Part of a small language model's weights: 137M tokens.
Each number is 500 + 25 x the weight over its row's rms, rounded and kept within 0 to 999. Layers, rows and columns count from 0. Numbers have three digits each. The size before them is the row's rms in percent of the matrix's.

# layer 14 MLP up, 320x128, rms 0.0627, rows 160-210, columns 0-127
105:536484544531550506488474509525509475505455481492536471509511530527462515493473499476519538495508505517492534533500493494520489448476489471493515516487482561527497479470492522517485464508487503518543533452529490510509494506524465503486514473525501465534513518549490521501539499471498499492482477481481483482481530515542513542553468496497521490510412519484502522484480470498486523514470
104:440496536483443495446514518550507496460464518518504464523534501445512501537506501501536479481497534451459453526459521514487513508466488474488473495523472534496504492499478501491493469472506497533441485477515506453492518520473536507522497495488485473507520487469482536473487514517517515497499511488468516464440492483519507475513527521466477496485513505491489482544481510502501521474528
100:526497506521491505517537515485480460466521516491532536442460441489482519511503437481498509455465505480479482492489486490479514496529530492517526511528497506524534484497494489494531508499476505514528540506520478539550508503499466474496526472525520497539498496499475432530437506518510512535501456499463470509462534491470533491481519518519478476495488519464508511525487480483447486494512
096:496485475529460503463464477472498501479518493529502475510489529512499487476511555484563500507499529510480510465508496463500486473533465458468494520516519500518513526497491468516512549504504492412519491520513446544514459471540495498488486470491505500500481507479482480565516488459508511508548530496502496496517492490500542486510498490530483511502517503450548497482477495524519554508514
104:473485513524453454489513542542448485492477514478534471538491456445513501502501495514495461541508524490507466526504446499529504527485480481488492515498528494494503559507491508488476467472552502472506533481483475486540522479464545521535492480527454484508486502511510501489490489498507514511495492482537501498478507509482477527501519540536491507505477519502467543516501423515481486521461
096:472472493554501498525520486526476498518500536505493493502495514515454493506488508491558508496530496543491502495461510492492500557522473495471517534475512503452498516496503501534492496444468472505499483535504548456571495529519509539500519503489506517519519488458504486491526504500502514509467440488522569457478535472535507498519504500524509526537501529484547513482508506499502516486450
095:487514497443498496470515522442484491490484519510501510502478494460523525527476525415489476542506512502505511508480489524472516474470480530516514499533485510507532473528488472505527481485538464462527547480507504484463469521474485539459496476527528505503458517486545465505489520502508506529492489501482484523492529516484459478470486496475511502480482506541480572513505541534481517532497
094:498491497503545497501506494511548509488503493504495542501478482540534547504510506535509508488477473554475481499557495550484459512482506479509497505502475500509509479501503487500498482453466480518513476467452480512491511545515499517449542490522580486511509545543486528513496458521473491464502520505537521491518530470471509501480480455475478508516551493492515482505497511516446515489532
103:494452487449499543527485479461478477499524531491509510479500519493533469524522511497520504463535496456548460515494468499551482501494487533505495506482540484495448518498492461492518524532507488530474525527502511502501537477492480475473490528494468513510484519451507501483476544525465500559471528491519479496510510505490457486537519478494461484478490468550503530533472515477522475522533
101:512476553527515508497505523519499510481481500524522490497471461521523473508471522448519465543485451470475470476552522505494504528454507502490510513478494524459507537482510561509526509470499490466514538497502544508508486469489520496501509532472508509518474511466452503500541494524486492522499498492474513529516467526482468505511513491504533541561500475480536542534471442486515497490515
084:489503493553455490511510491478532497463563496451486508510521544461537512493498538507528500511489518486494480476481494515511520507496491536497477501518498557493512526516467450499506520516503458487463529511507518475527491472493455512468516517468516535493509456480489522442554535506514464516544482502499511533487527562517510484498508481517487505499518514480491570500510487496509532514481
106:491473486492503523533501503509522454522477503542477520521510512488444461486501494496497510542499478460531513531491513494485478540523473525447512533524473455470486505503471514557451491446477494454502519532478506524477519458520498502517499531513510496508475491465491493483527497458493497470472478501509489501482456511506442501560521511534505506505473519488466522512485505556489520511469
099:530492526518485573517509505489481484538528468518500489536508486498550485478526487539467580510523513469493487506476474448499505469513530456500488480482527465506503467478463481517489480508522484526493487485485458486520484537483522515494457486509483509515539507513504477444506522481499453512518478475509501495517497487521510469469457463529503446496512479491480490512498476513556518480510
095:523482521463523503529460498494533501501514459521534435491453506444520560502515516519449496555494502494506479529489497468496480495488490439530517505503485486526539487509457503493479466486483471481460475502532483509505547485486488524532526505472506524493501461505484547516529522498483529480478479480479488444507507494516502518481530554508517527504491519509510499466502544513496513529484
107:452532488505557520496504498475508503462504489512500535512450510473520481493449509465495497520488538517476559537485470488520504508521478517546506517501464491498510530506491507529467500519474500501529486507448473501459542472520527485540518486512460474485501503508469493520471519501447469484479521502520465485457516464497551539548489497534483477485493521515483514478512517479536521537495
106:519502488516488509496518480483520455482506492518544479508510473486503504446494507521467523481445509504471523494489525451542491522516471475542541554530505453490500490529478496528532535513496497542473511471531521473507507502511536481512529516464480479477460551467522490512503461522491459485489482555534490507510467509472518501488558492495510514527508489476454496515504483494499446497518
095:503508520462513489515514509502495466481484496523502566559529545491478504468510506497503505543508446474514485482537513498493462512538511480518511529506519461564477526472491462507470518458525449485515478497469477511467532498483487492501517528533474502506520497501508501512510483480465521500515491508476469494527511523510529505501495464529511540464556516450521488549492512483475483447488
105:541479485470474520517506521495501530497503509565519502523515508527530490469541531512488511481503511481509488570513508454546460514494474487526501540518486519480477480527495512530511524501529481548475522526466491514452505526483485539486507460527502541507527523469513527516508473524476511486502470452566476492509495470557513495487527503506444508516480486518516507544486506503502511485504
096:481469497469462460469504481532470468503504543493494506529517485472538518495467517515522464559510533515510512482550505481511446516540544519527553531480472488461510489466521470509504516543519500463511487515502473491508525471508522504515498536519533489491512481515503482518524467498495539523524505496475490561499485503446474478469494500526476496479467505513506480501489515478453455507533
101:454504506540506476451493498523514511550481497478524474481518487481481491494500504504515475500498510544517481528498492534528479522526539500534539431532465512515509499535478481542519493493519490509534497517478507517495543539520532494501509527497490556482508557505497540566507467489485473473512537475497560491490457508478468510500528491483504499479509485495554503481481527499473530490485
106:498480489538468494492536559495505489426477516507469490509515505469436468489545471526473473469527516501496463528529472471509523502519501510479473480499514499486531507517535498493487475459494527497478537508512468476524483476484497531501503512514496444543476534469469469521531513515533476455554508515509505501518462473508481515478509484504508507484477514516557470516525510519498504521463
101:488508467470513509505527480510470456448499501487464489458478504499478474503539471538529485499469495496485531486535475515499517483517519498468499504488452460488510530456510520462518477468556533509453503472459511502480469525466535523493488505513501529512507503534529477518476496477508487475539431486541469479524524526536500493516540500512479518459466513512515470500505508536478511508527
085:443496500531472517466504486523531464529524510528489514529446522474488494473529497500526520527547467527510477501470488496439539507516480538459493490485499488481484478497503490529501497491474523470545528454524469541454497535532529495477501470486511510480504514566507477515529482503482478502489492517495509527485497518487545488496496517483458472457533509532519553495455505499511494498502
096:468523474495521510461471451461453501510537516522504548496537507567465492533476539506508500515509501492509516502488479528475528532449503436479480505538506518501473506547549509478515484497499510540550509499529523505499515507505502474516519499537505487514506528513514513508488499527560499479469520486495549497475476507519480476482480498511509503477529519497470440524497496473481462527484
101:498482488486509479507516501512507521476527530478497461537485535491515517474519444467446520470534480477460489486513543501505481495542488553482507525483520502510529513496440498528487515501507446495490502504493505532490538471526482472474541492506519495534471417516493499493455499498493494442499517500481511487502479528511531523498480512503497454468490492494499493475462546450495491539511
105:484463488482506505503503492516459504512483515526526481502519481542528498512489492531448524496513472449528511449478549503512504495459473515496488486502532519484484503455524511513508484520505484528475515531508475528485521471458561526489515533489505524450463516463554518489519495542523476528487515490488533442519501510494495479538508507489442471493480544484474558505517514499490508475508
100:484465494502514496497527505475504529534465505494489481446477484544509506546525505484520499501536526510554500488477525484512502466521543496520516476477497450476474492521490544465477504470465453511465472497496499545482484521470518475518470491521479572532473474482531549492513497510493520518502477490493533501539478502541550484516489452492526523470500522472493485508488501485454485476507
105:461478497505527510521493492503517468492472481492502499508435538503488454534528491545506518504524462491508529484553483474493487511523554554486512504484510458528498541526474512512497537490533514455475504515489502541471497548474532485472495518500504510505507449473500501483478514454500434487541539541516501494513453507499497494487516480474500496480509500545489502541523528502475524520502
108:544468530518557531474539486508461501493549504520484474501484497501500487507495444548499501498526482504477485500497460468528475523512523500488478505482529472513514547564479450527498519487527507463459526495543491526501491494510509472518486498484509518447457517495555511493523531496467500461486474494515470487519505465510486519494499489460504520482435552495510492527486495516506518494492
100:479553515478486491507518538484504494473492509496501516514501493496475461473485471526513474496510514478472465504542531475547470509471530481470524526460510554524499476535512525533465486489558510514536489473469497509462469497505501490536483527462488516501489454511541483486485507489489530515480508501558533518543533512519505482474488441473522496510494470513490544485519451487541496496519
104:447497542499481503468529454526526513488491495521505524546488461539522501470494551511495469522497521514501536515483523499557532491528539491524492540518507514463478526470458500501478483485500507542525504462495495483480473517504460481500513481526510495538508490470483495543465484475479500519507529464502457548491504471515450511479522460485497514526499482523525538491469460525495526466483
103:462468503459481495496521491464519519468520520486504507494522498503474541503472481484478499489475526503512450490469522497467531553507530458484545511491479515488512507521488522484469462461445504479554489476528504491469474501534515521516535470495500481534500469504462518499509504467506495476496558504486501524485512495513479551485522490495498509485508528510491480524507487487513486449599
100:501496514523532519518507539488491491500479495514501496486457497489491513489429514471474513498482517458519528476427520504450461454501514479526511462526503485532467480516528527519495486509510474499517549529507544543529525518498500491488480471528534558530529505527552492482518529487526470512536505543509502536476482499488519521475544502520507528514498505459499496512514470479516469505526
103:516496525590474517527493463512474523510444536467520530516481487511490496486506478459499509505508462499478511481476499508496516476467444518475478507489504520513474488496502523490474477509482538527500486508499493508522462502505476496532496525515545535458490575484484497527547477513475534495515489523494537483521514535532474489487479549502525512523442527529505528494474470504478519494490
101:496468536551494491469466517504504521522501494530500551534539471481475484498521446527465474464473535491482502473514513556471501547499453522507517508463500513518502512461492510493532486522484467506475500489474471459483491472521516548520489448535509470462518489460455493480524524522508494469496488510494482499488509506525501493444489469498463486495533516517488479522477462522518482516531
110:502498493473549537470519537526508470469525457499510489532497507476468527501478503447513512513545526504500471520448480483447488490514527495510508478507475491495498561507546501549488512477469504512493487494520482472548502505482486495510456512483534474496483473480500474517557525511496485511491535488571498520530461516491508527517504473527497479489465484486500475494494510482540550488545
102:505500500540523473528477487519504500499446532477483497498497521526541479560482504479474547507499549542474517499517539520578503478525498479489492488459519497458507461505448508502495509490508511528506498521474497490504540497572494494478512484492503509513520484490482470481481500488518466463494530505521550521527465484514478483477478484502436497533516491513524497522491451494458517495491
099:479528475507493531520518483500496470501515478488562470521475514538538540502490483490495492491494534519479439490489498493498471495517487536529479535528481459461541512471495514494513526492514526516509508482529535448495497546506455561475484519550516475478533502496506517529486488497513534494512511519522468467517518457505500504497516509509539514548490436491536546482532498505492482521520
094:473540467494441524479499492495474482475483523491485493435524507467491545519473509477480511543499497472461531509534527513468519519504500484451443498518477472491493485509482520480514502531486546497528505457502487500466483515462450522499492473516511511500517510527483506512456476505507453494507483502505494500509541527509513551468540521496505462487479481519445532502551518522471524511513
099:533516481485478461476523485475491460526520477479485509517532481498518509538538480499525488498493495469485500522520526497491522465516527503540499471466531498461453495516458519518459481457477514495479446546534457531467478481520506562516483545449473493483559508499522477483528520537487500489487489483523505509490508492482517502511538504502492533521517485488550463483525485514527474486528
098:516491507483504530475542453469504500478474523520492496522565506508537521503483508513488517506468469490551455562469490488487477494525511489485480461485468510540493517530482467486471510499469509481501523538532479485484539514521499475485520495513464466527523485525455500557495503489489549481479476450493494508489488477489435508499488485466505516481503498487512532498540476484510538549514
095:515538472508524475465520529454497509536529500536506505495500472509465513581480485509502466511475527523498517505530499506477490468466519510500521516501480480476454499510494517527528496549531470509524480525490517519529472487496474462492486500505489531461543497447522506524483498505503486551445496494525511451517499508492491480469523510483528545506559525524495494448486494456491510520489
104:542489490499483523497495499525506470488489505467517513474538513501517514494464487473488528492502463505531472476492494493536510494529471517486516478533495497554550523495496478465480492509489544493460488456479496466526496526498500525505571457499492475560485513470492486476487457513512510481458483460502505522483493531469459548539473475552508485516491452525509540470480506516476474521515
101:497469473506516497527498521482490483455512502525529460526473541459499540463473521518500470500504528548484494522490523535484486512500528492514509533503528466485517480473497457463496488504515491503528499535513493513470470511497507488495560530521515548535512498523465488515484466488485558435558484512514502441491442531512511502521508476472495497523501530502480507537517531531484505491486
111:496481456472505470503499528485489531509497518527550513487481543548512533506552493508545504496525485541518483515455502487480497478519486533487529464511497494514498512449484495513442506507522506536521477476518498530508504552496522481472508483499492447496475497466467499533483544513480527515447489493511488533452534502523474476496492513490499477460527502509476520509505559542508452487526
095:530522488488502464484486517466509501516506456481566487525551493543558480494485457502548487493528489518434484548526534451526510497491498505470485539516531537437496472476533482530522510495470477487452485490492502474481460484476486516471507488490463506514508479493506484473505471487498525491509560465494503498478496503488544481499480496494521506502505508519485488484507476469501507474538
108:484482483496491438492473478503510495513497527467498507476537487510495494480509506533514448533475494532472536494514472544488482531504514518515545475486465530501520486491467481482513513520485503459527472464545542489480469474508446509481489524449499521478463531496475497484531468491501514532468521516483469524541494526536454461507448514511529500508494494458533484521518518503522484502453
103:513489536527533498512524505522508500475499467496472486498465462512554512492506507484527516529523521449480501483457517547429464483498504511490459477514499512533517470477493540518468501474520517503491513525500451517487503535498504477492466481465478538452490526485492500471528526512515509504543499461545531496505493513518495505477507475505467543516514540472526544474455485503449524494483
095:478476442495553504492500512493496508454454511471495495505518546510525425498531502517473501547504495500491469552443486535477434489500525543502495484540485521504462512474502485515478494487540499542498507498504510494505517520529545489460515510530516487500479484522515493519537494500541503469480499467454505497499471479466482507481501466496534467471504534481533521507492503496516509464505
096:490473465477536498543504479466478537494520479457468487527466477457520483477518514458509499476512481514544504502496507524510467501528525519507475486485458531468555521546513535494508477545504477496476516477477490482536513484482467495485551512479479472473455483528521505519507525484483489507520489517576511490543508535479495482474472516488495515513471507541441483474500490482482502480498
102:515487510499508521516491497480504489512472528458455560459456502490487498530492501513513510541483436533556442489457482494501496505526513470480482480517506482505499518473485511492477463491486518507496501515507500481533501552515506501538483512507485464503468504536483479566501536520501469550530497505491472517500501467498501525536506503483487497497491523532485454526498429549502523466504